config.toml
d_model = 384
d_mlp = 1152
norm_eps = 1e-05
parallel_block = false
init = "trunc"
weight_decay = 0.14
seq_len = 1024
Each number is 500 + 50 x the weight over its row's rms, rounded and kept within 0 to 999. Layers, rows and columns count from 0. Numbers have three digits each. The size before them is the row's rms in percent of the matrix's.

# layer 10 attention value, 384x384, rms 0.11, rows 261-305, columns 240-287
118:582449430523475464508444492441492473563509461452517469449490483535525459482541506479413496499487433491548523521503489492508515440474502474476597
120:491577459523492493417521457508544499578487569472473438455454482411477458401531578538439491466508543468471564504498508492416427496536416575471547
123:634431443600511468394531496497561520397559467541504498470470522559362479532474593505506504507440510520472529527464377473621510551559527430541474
118:494571503543524423493448399583445568402545603490495512556455465434563442557464442530462507517480508487517479459473460522497573517516529518506528
121:529570362470581558427467502464513509400501593532444467475443369491523474407573542569507488516499473537492560545589414538533499542450410513429438
124:489552504549491523469474586526539515465502553538520581614537451490458370452539522514420506503443502472531498476589539476501449418579563589524503
119:462650504449403473519584444413471464504549446433504492539474412527559581505511532445501470418600458519546504531486535490515485537473513559525606
120:505510438519485549441584547628591565463426520447459525536506400447514497444529505515636481458469492530506498510553493454489541461477497567509468
120:564492515544472378456491455453506357455487528493498559459527514525532566417496482460533500455595468608461491459480470542509530471493502527588575
122:531557429519498525456545440483529477546450573463514619504487499535461492539496449376569483454479495448513528483442454426409464547500516591521583
117:477595460507473429601513563507477413464553502447577537512478443496533537502586488483488514514493516524524477597447518363466524582521458385448380
116:454462506476481525416498506519393530578450547554507532514541439445482541450410500487399539555455512537547467444536563523503493531436500533452517
124:559502522431444523482584323499535557436579476570440510526476531523508484472593568477462543507498510554528444422560473481575494529450559508521413
116:553511468470590510556518536527465442533444534495554590416566520469473497455488486455659523600523471580517515473526488459554433468513566528545535
119:522471618561482510508378384463468512383506467571469507406490432568527499460577448548502476482411514487436554551516458546473460561478443491536419
119:559479531434569606493521460541385462558536460497497503497355492440324521422501528423467483530607483452447487406469489451480503463366473606523511
120:407446581425464494475505414532515424485448511516438543523538473468529518397453525475488436451493506491503563413431418500528515611517545696500520
118:476547515536456525488523575484436444460402482487490419477524468549469481423492549521450527504564486532485477599538529556437489532503514519427501
116:455458544500469471447486426527517359548510463564458538487562474535521526441569508545456499569475540339507550528482459486476562446522529403510492
119:529399494540475501526597563521526485519607544482474492617538476512454465492443452559582562422469427402529543444481546527471525474441472422516476
122:517497491410521472528475492540527470383491466438548427481424468432561463506519451526464452473591525538407532547592457498450517502436478548567490
119:491590537524505552420506448463520458517506541470527465471552451568453423447520495498398555499451502580550502424402524482530408514575551427546360
114:509475499545490498563458488486518573422434499481507580402360434496584563537480457542567442485511457497597494507503402473513500563534530492552558
122:461474450488536508456534511518462568503507482538467431546503464583489492466516528446518561457525545514534531521605519442527634466525525419500510
122:448549484510485457480455549554441463508525458558540511523551475513497451527509535426559488488533493474488530526523667484463506534477469465511464
120:539584580618457537484509442448513525534471568565497493455501407533510541481503515482506410482561566459510502525414548490478492493438540390395506
116:538522451459460546541454517447522472560572554531491506545476485599482531533462472496487505525568432468476505615474514407499506452471543521486507
092:550523466434552526403431479508642607470424542503545492533499495527510471474483564526503589445474444528514474497547501433540442453495432475508554
099:485449457447542516471476485496503430360465456409468373511488518462420443436492477541546520326588533518481504604520476506510527468385484581442512
089:454622479538511432555507450442515435414507544476544574553519478529527527479510576487502584507522492478537535540588534445475446513549531513493579
096:541585574658505413430516460547595516498457443519481528434493426447450501513539546430519541532551610494566520429457524408517448442516532446510593
089:441472515464523491412590451490425451629517520469475525529473467480434490559521462442568492484487390589519437440454510528349504400459492508513442
100:499567530396405576520526563504506488418582506456454425449509455392492511532498490569537488396554450550536548476561499514535508537442598544531468
088:502558499505504549514506476543576545509515523563502530470505424590479559473516536557476401496557597550495574540424437422509481423505450526505546
091:418492450535603564508478506509403447498615449559507495463540482505419441436468456444506426535526493509445464469410517472521463434448546448480564
099:463480513422517496490505468513435413471464600426521428523442512438606437566476473475468459433422472479387427518520494534573525524489501526525449
095:452507609590496547509497538490516460572515464501485399489546498415370519516499536491564439475557474426557454481565561504540493506427463519516534
099:576414487598527420517459558508559489534447400567495430524519477439428533418481548461546459500545526522597584412578495435477588549510491466523547
092:525435514495475524454473522425462458555541527455491554463424448635536520461496589489502538552540512500496515486486518511472584605447466500498535
093:559475407569517488444510560460520523514567571505525553524538500452518478491411492380555480527470584374459570492489577526575457477521465517489464
092:434441528480482442477510512554467431424556523430447407506498482526573430540511565491436531461513552509543441532526499512567574359470418498460403
092:446487488490564589535503558404484542530380509588530531617545519436417595471490574512520434511506431525585489474448487490559481546442490489484503
091:496456523423574466531533460527593487481557575485438570570545417491424451467505426550528456469492502544511520453537476458569495561532467590483531
090:404565440522582526626501491554530469501459487533556469423520560523526530479410496464499516470423584505505462495561434475549480478409534487510627
090:471533583491538474561509512521561535565557476610596539465477511441516514505492474463603398470497414526512594498501531470525556457498571579603519
# layer 10 attention output (transposed), 384x384, rms 0.0918, rows 261-305, columns 240-287
109:556493387580486531540479538487467490512458414468500466533491520436601442557421541419424444538506467478552540515527486580538548513453498458503636
104:511534459490525465452584528539630510519424588350523530455474469433469477533517495561533506526446515494470428531561547459458438504524499457471522
110:528566430591454601449526550478542494451560440466448490514444546494452422502498644529437509464461487456517561497458515470514582572529472484519477
109:388496490436555502456513389544414520414468555468422519630553463464585480499529463514431537437523518513572480528468488485556539504417519492506500
111:504554402467534559521485558407473492434538578519533444503498410467523458469509605491528549568433488524563493469641463481482482573550487506489534
113:518492450567548558513429405490577498469486453502442497528524467521489468445469493516544548461496566441449476488529484522463581541497559610560530
109:450502574558438438504552447500543456518483388513471507518535446519572567469468551457490523507507452483532524580537471518519493555436502525554540
109:531514423551515508483515541591621612523454509424491506467522494545516488524550524566527511391520515586613536541591504473496518539453519525617474
111:504485512521507420455509470508420445449505485491486569474449476477560558445481502457489536507512478484511439531488544496568498506535469560494569
106:531523398424478513423526402485533597563468534508559599415545483509509491475531486452579521474448423531545542447538526444488515565508525568484546
107:448579543450470411536421490465571450479502551474444449508464538516547471469574524545490569528424572541479555561510514486491476574549520481504476
108:422610526465484564510473501538544491493409577530533487594534469520414541478497508441401565614537573469416518502474495447579487542539510599526456
111:597540600410440609461478486480517467474552409529477556467552577422555512498520504483479557465482503533563502461515453497523513506385504544518495
107:559437492395552506554484506526449432514550474452635479443493587405451484499586532426633540468528631612465492569566541539506541511513527479471522
109:497511538477490533502500456490507530467452497462525497539422439610512542465545448559488385501376478529521450570499434521539514469527474585449418
111:433377525546485504447529394444527529489576443518534511541465445463319471499601469450504424486527407583504451498472479495534475527494575592549577
108:468512420491441476458476483525496363495462551477504465455496430540462560420474553591472499471556473495548461481510471404542488539499590565544423
109:532549490501511509424491563443480509488444447521435535491465525565410522512501505489472540480485547522503518565496438435402468548497501555479506
106:495521589545454560540532450528486436638447471484467513491495506558484487460458503506484423504503516452453499543568532511543511461494525429532420
111:542484424483527479488616476546550474551512544456451541507499551474424565446444466481621438502504433500533461479476550528498484499481471455555482
110:420536459392524523612553447443509511435568464497438469519505453427533528527525458452529532503503496461496459574506439595499517514546479473596450
110:401473544545492537453480487437539483502434548427521455440558505529587438430549498571522532514480445576454462503410477463473551423551604502561415
109:558485550399395498472533534547484483446454494563475487450471471543612492555555423579620476461474405446540516553461501490556495476546493521582549
110:510502517419453437506518458524445451510534475454441495466487476545530474556500467510556494432454600517528567492458492563533589506551542452485537
110:495555472445414487549465523518487518482376419499530493515565545510432456476611502431552504548521545479445467568508469445530544510466464431588521
110:565598629562470489425594414462498509453495593521493437538583497441504510564377512617449465539516580578500466496484550503492556411385465570444481
106:463506495356443499499489558512448460520495527503487523466445453489493513529491527532542521483514489455462439539508470517467483531466584569515509
104:527559483549339467545613539550468462535515477399450513509562502526563424495483437510500409554554529501442439556485494528527523421569523535553532
103:470466507538388437520488488558652542629598489521578571550479476494446485513484614490435429537520450477416450473462514514532555539524538442424490
098:471397491470522542504459510542558515493444499495541466456476460511548482539492490442517481548479455537607522515411463554534536576554560534534443
098:479505466462481484543507474530420498478574465478437525542560501527522421485487470572497430461517463526495563528587513580613442560579435477595589
101:525511516545436485531464528510481597378532459515497576546510535506498591402486510516476496509484582434532566504518458475519506509469513522503503
098:529543469533496470521471435560590502500456460561552516488540499543491549413523518461598483512444487427523313503563484497485451479563511565557467
099:412426508573450441484569543416411502533511488467522478499475563516443439491558452474512573534543390544434597468545501502539458604506525493446554
098:497558541540403507516517450488457498493453544606535426476530446484552568524566514574500425460485560401523517484587473508577487487606469561519415
104:484462550510576574485501501525519457495553401534467473463532561540444524511523541531490539497509507463563478498433530512506495551433559485532558
107:498402481438415487449513551395469392487567480480484409505546494516574483494428565513522520483541536510304457495437487514473425502499585492543434
109:404480567515455573534520445603482473473559514478539492477556501495614440514540517532451454542443458543417474519483428578468452481521429471495522
102:486502541462436466436474409608494420467443525533533502555495412474592516504529518567422589438546485530506593526536511487548438472506410492588482
104:499619559419495526450547469479473520523522409493465555473552414517395505567478552555460444444546519432544485493519557418487602541453516504599616
103:551613538535505511534495482523588484520448450555426496489564517483534544434462536540491503474517440578503559552465479468457452464604538538572459
100:417508495573453463570536483441523536414557517473493435447479368612464445508535389496528498505450522474518464492545493546475487543541503522544604
103:473487521540390535435508514523394560528465446554555568512487504467463530532518567561468454467522532445457508535535510420513443441394485540553490
096:543552548428461460512522487481511493431479508496433491582486435490519467522573522438553552589554415500466471502495461576524392505529449538467422
103:621491517464485512576500482478489451425364574495495424548510422513416471496437530435418553473421669478523553431507391531465484458618495520439502
# layer 10 attention query, 384x384, rms 0.0776, rows 288-383, columns 240-287
086:474520533505483480436433456549506542430538439550523449531452588508490587540459459507590470576491467483471511474481480498521388487582518380424517
081:465595539521566538534484477518567400461512538462419378593487433504540529564520455590511489464382484537523556468519411534441489426524564564458458
087:516476501545468466500462521442504434440532441548548456535514556523477420470529429498508446523528590495509491496449494541395500616513481465426494
082:516445519509510477510440475416463499545472531442481455428446438441508503495465597573499584518469551541521578501391449575591481431516566443525465
090:480474593518485460521506445505459505470603473448447519516576397422384548537474553465491449517559449496542540532456455505487520482518540467625479
089:472475471484420510485531523556593505483507499580462426560435454471517547496456461539521461432487488516490577469593500547479462504545531572450461
085:451455560586551471483487482525487497510498510426528558505491540452390443504615495475522476509567473454524481547525494500562577578413540426485537
080:578382542558518586508453518561525514487449423457561468530500406417512547471507485471503540564485489484482441570525576538560500469555448502493504
088:481546499535555486445489457469495552476514592443488545555544485563511470462506481403518463525465534507555577387441564483593596475414510488554496
085:572409554419551537494473512457505556493566540542525492536534552499545530531481481509416506519453387527476519487513418470519444566578603519450535
088:520502487470511566511652451496458468474510420613487469576480481507531520466422452481449519486521450494522584530453434528443507563577554557408623
083:515429502480490442552532459451536452507547522559565488563490486457429509535473501508544577432488568475512514533455528608498418539490573485380499
085:479486442583483477461512473507516491425434529569483479477494507413468524418470426546495519498580538561468545511500442524505440522565389513461478
091:524505577518475524410496550485452414561471471439418595499626502448531524604454521530522533565461430479474507484476430503571534534484532505544527
088:537498555525545530538520538511561494422530519513529483559456392424465417426407480452503512500548553481524501445494384524460506533522489464548463
083:454509516522519432463515570451422485597481549540481486606642538423524434518429501458414461419455496522493532392443484454452435456507603554497494
098:444414442389492458487467473578474547518496495578451438489423476588546478441433436585532453549546629507464452534506510419478434528441453540483503
097:513430476458548451508418458439535486603473495512543522542466512562454520533578480488465554507520523470493464459579673460441448573553511578482489
098:440484522393511414595491563482480386435570447449509516519458555540536551417504519499395517467597491456511641518505499601457531486453569486476504
094:443408550534450467584451500521580520524488518613427460491463498483516587417471490456520491524409580475474439498475420523484480559522464584483500
099:463572469483521594489491543499425471462499432493533510395590563474496441499531550463468473513648508543578474507542475510472358557514569498519513
086:605439504587535445475610589456478462489522531401502563515562535531510531481554428452568497508608470466517513393598530469470496401570404498514531
098:432484418544476485513468571453472561566490564483380505497503443515485515441511535547588501458597487450531534468517467365572422505495449479486574
089:506497488439522466556491543495456543493484489449551469477425463524452514483440605450432430542518542419522519428510520513491487545442437508556431
101:462493487555387477448480560527567497481527432504436502488486600517479467531570449494460527566546555458568551557541471519446535548540606555553445
097:445436499507532473513630435492494572585492536463469434541576517445487543481580433450531440540607493512492548503530491542531554440491552506451452
107:464537534505521532572594491479444593529574423583509422485552524551559525416440582522490510477473415531506519409502493497453458508461484411458486
101:520463491504535548454496442544518528443499482462509453504478479477611476538473488552415537488499486531557500494484456550515534471533513432535512
103:461473558440514587437587558578441452609536416568526507503545495447492565596510517539501454524493558585576519441519528560469426489545486481573466
103:479524461569550515556433544550436569525431580519500490470450579497498487500538501482442495510573554516496478590551434511485450346481466472523350
099:481466516555552543520460439465447467473483509569529549599543436394487484538622501516459552479478448469408473547537431440506472511453638545540429
100:527576458561533510459522494377513511516523471459502558493531426541387451419516549489483579511515493493496485461475549405428476541487414527534489
109:460541477540511453465520536427521435573483576528532473490454523496535498399523523496594538389635440491543553513441486495549572489554580463393520
101:470568449593479422463450415511544537508552548409593494423515507497409502472443491532414584470594491512439469437472539514568396499540557432513481
127:500501457426545534571593467514519510509351514462512445486503538495616524471530498554456454450485390596448521503575492393574415516488400484522550
105:530505414435569480457496503496396509485513509501497504494545452524529518567524504452389535533425507506449505503501526428525510574506452573497483
109:461493534573483473521532491525521481486472562468539586518539474471369520581462569414426525494436414524509593423493427574515463486610507511453494
108:529460556517404462517497489511530545520401447417389497490462389513538500503519497471588437516496527521615506520499502493518532432508628463561477
105:568468452511582558555574609514552499481353463349497497465531511563507536525557486463517455536475473572492503473511483479584487449453492484622536
109:466490492524517504581485545482428509421521419545449519498556386538488486484526486470459370519421470437546526511478460555507501523531471440514583
107:490436489477446481523606452655421513415522555497443468439562523558545511512477520559593403603491501455542475554514416550513449463516454442433450
107:530560528480539508511496543518458513543513535500472490468565381510601528482450457497470485532477456480489558437433514458482499499512532458531442
102:535461441537449517490486585540465489534423504461458456540636544527508526464513599568633504548629529499552497535484404461520531546421510433536510
101:514537495517478545546541463581525539600410402384520527505549479515391509489504555423596500602506544534469482481632468491557495524458480565647490
106:485382524554474510493464547419467469494490505594550474512446582531466570509608420504419443541513525389586525499485503523496478464552521503496485
110:451486490576543496538453474517461375484443530504542386397501462461530489549456506469436549428513534483472513388480480538452478527544452549447484
103:427469552528479578511492495445461502510487499477564445518491466478555540607534521573450577516441498485649549542568509494577504548567478421482411
104:514505558453480480504505476508536550505555562524511565498554473421490552542516465503476531476539658566509624541588515502550530437527301531515504
083:464392437472557478516562550485533509538556580503487515425439507505581521603470472546578508489464428399476495491461522610459458459550537467543450
080:465429458464492462565492471537505512493490418562471494499538516518442434528403476498528432457548489505532448524455539492487533540564523483416534
073:404519470522488432616535526470505560456503519522588508476496488560539515422485516493484436496554452481495565484540561543447512561551481549556479
098:549617504484497472396506442505596477533440531515445480492497510521577532513542534484393456457491552480520499515524490475435426415430408479470428
081:527514478474502537483588503526584497472470545519496570493461469487439477508444507575617435540442496459503522511460482465614522588546506539486553
081:525542464568459556543496536425565483492472446650503497526588521550511563446515587473512505457403537524508477500557539411509573556556511475483452
082:520452519503502405486507548515537458513482625564482553443526524443461401467445552464499435458522536391506532491457529490537546474434425537409461
086:489482581516545453558471461464427411568523486385466579508461601457470598491485559510557532551478572617505471425533554538386528423419439502514380
085:465419502457539500523578478469484474523551544426531553460547566480383487503468549428494544509472512458530490508490489539501593438480538433481484
088:509520464589460502572481489493565491458480405534478518555453495539496544448516508531487455505649498578499520506466484470536558414518420463409514
088:452489440425506570478440532553503487495393510472507515555504477467443476435497497514414551548540548548547461516505533572377530468532495533500488
087:460471453555491466468519532611449560516482624452579476418571472531464477466517478455524499589403457487509510448487518537522540504581544505521582
083:543436556441483554477451472511461474545451478404481530578518564473596439468463539444431499533460388495491439435568502429556447425533503460591534
087:468426570522457521503518427499487482496482452559489461589543512504535560513468501525380577492536510482417517490496464564508517515465494465482455
087:541529500523512480460462495445461483545469550564502461401406538555458454524462529457500499413495458441502494582500447433561618505475523465471446
090:445531496504483502434407458485524573584469482516533555464515461435429448446565526493457386486532523493555555484569592479482462498403483564498527
085:457497474492469444526392537470475539540500524506500499466581581545507562551461516467484465452561554471458517478556417529511439443553576438467470
088:552569483563463441512421528461538487507602409512527438440478419552542576536497543500553509481577509461502486448546510527525540519511493513484492
091:427587601458502496352454462411533409571503546476531508491543485484525391520541506508510440423522567430495534471491467440457529516404567542449440
092:537545469508560474531505487447538471433526503553484583490435574492428518533515523556505557431437439585524539540438508524497416567477490477481517
087:474581446570451534494485502490573543565455576438492492470525435464529558474515552502392516549478444443460494522435466543489522492457436553504504
095:534564518506496488507443540502532507467531420447480456524544426476506528415504565436546471471531561492449482450500463497471485515512465485557517
099:467493520471499575429490369414525453418483449555479496466549510578583437540551520459461508479497520516511440552512547464491556433481458475428491
091:522551530479554468504448463526525558526495498520490499440436579447471502499561427506454548450539521535415489568551522550520490515516542494404524
093:455461526443593416483490508498441516445409529537534468592512483534481491450454541457485446539449423533525551497431513457453546463543451476467486
095:517487598533579507524501546518441540486463486524512540407566449495419575553468585496462470443540508521543462561470445432643519618511386516553521
093:588518435515409507493479554559449518391473475573539524481557524623411407515529484486465543476408514433496471541485449581455491572527437563543615
094:605535382425510479537533477436592494549534455447438517502424434480426473485454497436488447503576513493512419549417545462474409487510437482572485
099:479401501513480430553430516406503425479475433491533530598489445403470442526507553399558536519504489540499538534528459439482477465506508496507509
105:430467473507496551525598467544385504559525488535524434457489531606541470485516645456531569478530475509487450496497463564427522526558394551461503
103:482416585507491541529488441548437448479476545489482477482500441592450562498491463486540475468490427539564566545471601498532597571392528512485438
098:536578462523475450528487520454473469532480515504550530520452594405542507641516482472495488501507459636552433461523562556506533527515498494498526
102:500531630456537497488449487518557565487599465453475550527470488373517571500480504526549490480441517554464446472436490493548508529548409479495503
107:540464553497509597523494527605544577459498429542549537487504503476616496531501417478404547549453546537523374507403441560579614557437431513549573
098:612480442548550492594458461511528410566520466545505552406502562546453521545479518500512492471490527473497452542490575498470497474506467455542474
115:460507493528455577465630495518465634522441503543445550512493515461597512467460451508399497460467489526460515491469522405511416520470495515503540
101:537458487567524530527424452418474514447540542446477535541479495422475463524467503539558519545477517497536392423556465551505428565572464456514491
110:535499455581521429563487573494459496478532455561501517555468479495376531489453516436523501521505576482487515487506524545366546580582545579498604
116:442492504533513441522408562439533461537574509476572518530473545473419514554477565422434497565542505563467510421514497499431462555523496449491521
103:477544567496571462510441534481513525408494477458527435464489442480513583498575423427437508555527531526472456467560537537503509379507428485551423
126:506421451448511484442458502436425429435601440519559462429532528514351472514477529501465477513563524498491509492535512459493480534536521489550463
109:521661551484451459461392508461482588529503484436425514489480537507496472546527486513551497485493374457481540593487570539511438555466562560509567
112:487484484428515558544527401509490532544482509496524430527508484527556541597490437481618427387520564583485552422559505369504536541514440435507519
104:515475436454473545499508496506519436513508472563518502395540418509565548513480476529490611411446466581453414528454460484509531528513501480434462
106:510534520473622470457449437555353603484479477452490455424520445430430470548535460573367556501497518538477457465498470456519484486553575429478525
107:449505452507484521502483579429549585563452489484432494598523601513555513531476505459473452509480506607508466473411554511491462566483519462534486
104:541455448484545419547527474477480448486563492440439559467523514537399526475535550502506497443539520476525471540479600504465529553530450589362420
106:436590630512514458513443501555535468506500502489492401578479547541476460498440486508561414562501525489417497584502511534392561426380537535459467
# layer 10 attention key, 384x384, rms 0.079, rows 288-383, columns 240-287
082:523463551506596523586579514424343483503458477480553534457540453514529459545477519437468493471557470543466484547482600481576573491505391547595422
076:466527567538391547446473585489462473497464523484534527566462494399495482501463487533631475496544468566527572510616489475521551580519548526571496
082:536547472539451440547568451424575499486497513453469464525492572484514498555538430515518488558487424517524521462502469455527507365563519538512509
082:509623495572540440497534596532550449493445444407466410547444582505520454584492445613390520537459491546505425460486481429457545506527441527494564
079:519484467568482472539405504490428327500531513402599533391486537444578554474589481422484621504410528399444470436551447463411520476524481547529530
082:498577566446483561498511531524545515410468493536413438558453540495518537521538494517585547575454495611549556501539445489579441515500641446541527
083:490469455516479471540444577470525474487444482400488478480532334540498553488534522528495584592411450482550480498487486565479524455552486562448581
081:458526546466509479483437463455578375535563533467497485574465542399510511431596493509605476480577581407525553508526464535405525508437617411595532
085:446542512441430532435472480436433468451490507526504524613488460648578520470535543526416430544547544426502468510534477514419517506526505419459478
089:538490507509481505454492497594534537482477545487587482440509527490489524534507515444480504451447550459496536478409587469486517463465385488433466
090:435525502600553465488649486576512628493425398551533476483403447542525494479470505583534491437570441461526500573459498485547579454504534368393498
087:609508452473505535452475464474424411465506538459495450606562460412501422536506388470561409520530397419479574538434502429528479450487597505534490
086:517462545455581373555394510521572485472601467497465552413518555520564493592512479404535568414584599486535489502549499496511449483392600542354527
090:498579525488485449545538488398497551460507535484459489551543475532457481483612490499553637473413564475516493552536542481566481458478483510544481
097:495550527469479407430514553524450404462581478477460487546468557458448509533450559505409434521501494470395495354430427450457504471532527493431500
080:510586402398529522451455512519382469495568480515490502526473408468480443464523479560488535569479541467474596540383455565477446514505454476493460
101:532481478420428524476507527523480567504497544627481492534468454605538481503475522548507449498379558450402542459518553562521514497542584527488508
091:440440525446440550517435522517466471350491554500494527501591447478570476488525493450477577616545512436492518527439436450459485483525493570498468
098:505504479574502410497552465498459500502477452576403547490534504468515508596533479529617517442565435562458503443495346506637473414467509508527496
093:536483491502585432478453492451539457502498574518530527529426512460442514598506513556505550421594550459429495443520551441480468506541494488493396
104:554490460553588457532392510454467448413556556448489478467481516492420520572590450390565439477504478457476531454433506456484466519512536498568554
093:419548502486585544504452471470497487550510513539538506458537511428496535491435545489494606560585519472552452499568515508525536436481579460430450
101:443491449493444468558487551595483487458530626448561524474547550557534534507462446416435430532559570436508459480538441526485491525448481503453535
090:463396332503506449506434448512498434395524380583564537505522507490418512429453481492536506432462499424582456469417407561436476622432430424518527
104:466501448488533523473514480487496521473535422514471518486462457555579596566570457520476515474571490494484460448456455570552531480442627476562561
101:504436567507444486420440448486442489436495543483608517585474465463486464411533461464528526473528418392492519505396469524480570518477534532437448
106:509474502462530532447500454494524495463575550534518500447549552463516491439491509406466404461536476591491516405472524494538519526492492532552475
108:550493569489424431517484596545450455579445491581477455449382429461417461537534463525476588554443512493528489571546534555539519473529503541521508
112:519552472486486548417445518521521424503529557433543497510499532467466523541403472488504381517460493480477492426466464535482449539502436606581401
101:571510554433555537411432582497408507489500567504479574505409533567474492466497464504492550447441551558526533524480506444469495423490549507584500
111:414476543453525529517583479516455509500425505640474515564552422491617515457535465431403551401568463379394497628508535504516480520528562552504536
113:513522509539555556432537482566537545486544584522545552545507444524499480465513510518437538646515435507447489381465560470481477495480530560495505
107:443472404491521416567516592485464463521555538645536566517488493505424526487595529440622509519545431530565534469469603526446520513473635539458406
107:434464447534461514580549493542487454553429585509515495484445560581461588414526388536454543433510397478538506514499531432530534521562548476480443
114:521556505517470520508493439493602482491527505443514519523556480546532577592494586575537517461504525631504439522513495428475412550530489514593479
108:579505495445556505445498574422426531437562550469473472502499524549498467525534559498460466477535461459450381588506549524444478543516516466506534
101:523484456464524540555535542538501515546486453528540536528605486520383492553431421457381448506468420517450504392609525447554447430501522463440499
108:489569458494376488565477617452531488450593506405424484503526534506433500442432573538524476470543421467522541371556474487517515405576488400569473
108:532518444416526543477515540538553527551415412412475443595503532496490429506545518593568362490483518478551460505535464529582493473468493446570490
107:575574531565579513499372539495398539401511479434443429571517300543467467485558395571546401532531426429498488425536472438474533466482461473471513
107:518485517400503526577486487475468472532444483452444429564556415470530476535492532497565449482476568518585508538550515584518463411543477437440350
104:523519416493455516479498472541441555403507443470431541547501464549445489578515476473434426466495515513455587510460513472485476476558503538500444
108:471526507455495449530566518549479532530462517436480509537515493484547492504507532508520567519600537531535555507538430505487427465359467478478527
101:474528596571485541518616408494475430566491548451565514616591523523448465526495545544567587522504537521453431504536428584507480513476539531542484
108:445483656511501474458381510421472497520427484501570485405481561499456472411527565544517470493606501466553511572460498509400478500496527472571498
110:435466544498553515551482469630496469547475480519505386497519474443454556558428515491519541491493604468502564388485523390548607508563547601457502
109:435525584500466511475462534499486524476512507522516546521475450509517538616483570500522600558490463582510445524531436524488470504562420434520450
104:463545529456510474508497471495555503511597548502484522499514519474522493549564487421428571409542389536435553584577507418491526504431450412475585
081:474540550472388415489616576510505546411492459442465453585439437460544587476450521514550512601467588436480552501413472556546462478469630437439492
077:477491577425408499463449475479521587538478535516559457491538445505574464562537486558459592519455506487542512447512502418527371541569516463500528
083:494586498495546445487524516557453458547535568433483483531492571529504390535438502442534496513522479526495373437515516533487536508487533490422460
088:483431540452544448478606488391480502502525523459471524519480449474466517443438494516547529406528531580500581494507570515535484534559586509491491
078:489473525430532470526532456485446529485530500494533515546499535565489458487423555506347493481545441473458479451565535550502544522478451433367451
081:513535523545578422328574553504558561541508488402566461505400533388525486551491461463526443466603485542546549511470524501470428443482575490486544
077:504514433410457515500459432514524496474502435520429614582510550609510502527516428493472479492480356528503502524490537405537529494507397439460540
079:603452512535450513565455538506539475575488568456493584508548567469439476493558490521505506523476544466514450459480469528486544529587512511519512
090:552491526481551532477403449473417471456492519550561623545510385557503486473588451500517508465477494441485467450523456430465535575493466533624554
088:519455569465507450483523479596569548443464473482468486490467493446548544513556441497525467542471485449495453514603491505490533467619573505422442
092:530495555510513529484534434509500526544570446434516461531549541472442548555564530531564465368608435474430454425528560477576454498574638461547580
088:536460502573494566561469532467591460475469477553467534532473478339520517413574529551522532440427537348515444577482570501444482461480586459396566
091:405434575607579517451478510435519448549523561446499534455587544482420500451549520449472578495453475541553454430468578439486542572433465473567594
091:509519582443450556498580546458611537533518493504474577692447460490542559507495625528527524529512456551512543480551482534497498601490481512443439
096:539442511484450582494470592463512461469511498480515503460501521479488356504596580464458535547498532499531577502508571480460494482601568518528537
097:528512541530457583506492550514481553483432517490462435491520525480514486425577514407477532471495456519519540477462495559465553547579560614535610
092:478564473494480528623479513466556584566482489486567440457495468565587482516428405527483466530470651418491434446560495401459516551483506439542432
095:404454517572467475544445561504501554499408495534639459502462534565529581474500494597479516469519548467510488594523495525542452420517545465441451
093:472447499498566545410455485553407454531474534480478512503505539514504556440490489489472471575495490525545469505621557539473560475523461470465522
097:538518575511542502493442450480494359484559492460473536468533473519469404505508544442456504401518498437512493449470459421490414553562477499470568
091:504507511528489598476552592506476525531451560549525527528537517489562533432387464460514538428487516514635484474446549523485435490465491496477486
095:487582596497465510491483562485512537464535540531554506553493456537531531545500500490539452538509547439460584517502528480497507422615505498545417
103:473514576473447436471491531498552541467550427511442574496468434520578489479479464437491521571473567531514508545471501532526415546477495550555483
096:531439501489503567506570527525497540532466530518518470504463536536446514537495477445528465463496506469520432480473443441559489464456491461416490
100:506453533437585571551558457488468533388560485506498531492508550529490491527463449493511449498436450485534425488507542557487505510513544520505468
098:510518558483563511517542505561495525542510459443588538380526429552447408577557517488505515506471440533443497533488586477547455509617479488441501
102:542560459537538464454482535451524473509487493451465450525487577524369510556522525570548441437583512524506476470476508501481517508485449497459555
100:474519473513555522457523489551472431529557648493502512579488492551452478562410515522475478495538446485541534476446540453464510546512385442574470
097:502413501506515599508537491435497511505442397515481573473482465494555526400494472546525474496464598500524445452458544552485494422434497442592509
110:433529454475593486550549514481491519515507528463441474552477559528516537414580537435475557498527427542511490552426599556553444595501484503516373
102:498551505556586600545523495454486518432504444473443441539511494495515532515490557484536571529447505587512574443504493405532562601434501576574427
104:527521481537496450465474475569571498499494483516426462542490472496469516528547448498488472474576541613517533513474523521501461618534472524579526
099:545472570529483487485510445483439445474487419427480513420504497417580530492523532505465427566454477449504530474469437540572534575541536561485438
101:451558424485504498518465503526512432446505584460513546463513562496532360490469410423460470552458610487431392521433456516558605512560468459519499
109:459437494566494506521537438519460426562497458543492544576507501496660489541467431526490494542537552526496420521479554458571494488529511426471477
116:477526627563487587420581528534519430601575484467498491496533484417524508480485599528513490529523541523494477452497487487471494478493553505475590
102:529470459528473522516462489453573509520461529520577533520432525443505529437464396416537470515567564496436479422538511459486481583560448561561458
107:524530466478454479461415494459576584524469453487520488488468463434437475556495496439612502469476465332529497454547464444466584516502399461500572
111:446499467521502522530626511441539506382510472448546597593481486480463481528458405430438533569492477492507532511417455566489538553559477474458598
109:461527622474476591553478537594460572457471481555545533548548445462446553549556535456533586509506616492401537458435463479484483473553576507571447
110:469522406428528557440524457468512501512525416562409467495452572493528463444541541444533551475515427464439523526499494478500496528455506465548472
111:490521492557512528430485596549582570529492522563437509507556593485498504511509446478445556469524416422446477590450543469514555486474516505552590
108:493450498444433585515540467450550514514404488516530447519499512487450608614490420535557412448603488573544518483496423426498605413430450516499564
105:522432499466439466502480472589532439575521412380536496560572526531488600514551457553513640445446398493480510509466509462400521459414517459536444
112:529435483536511410488512442549344520494495442526367454517436449435454518569554442512441485480421491471466507473486485526578443459550442480510561
105:441612497499462443449444581449515519498465530451533449497558525546458357534555527458461464491516573568507461452439493609437404616563520507422441
103:546521478457556446508454527549420467476520596475394557534489483569466470556480536559541592503390499493510493440490502445453529500420568549492500
103:496441518445426575532503486512483479531434451487447462546499466559447528528513471448480445526521453508437545492601481468463476427439451456489475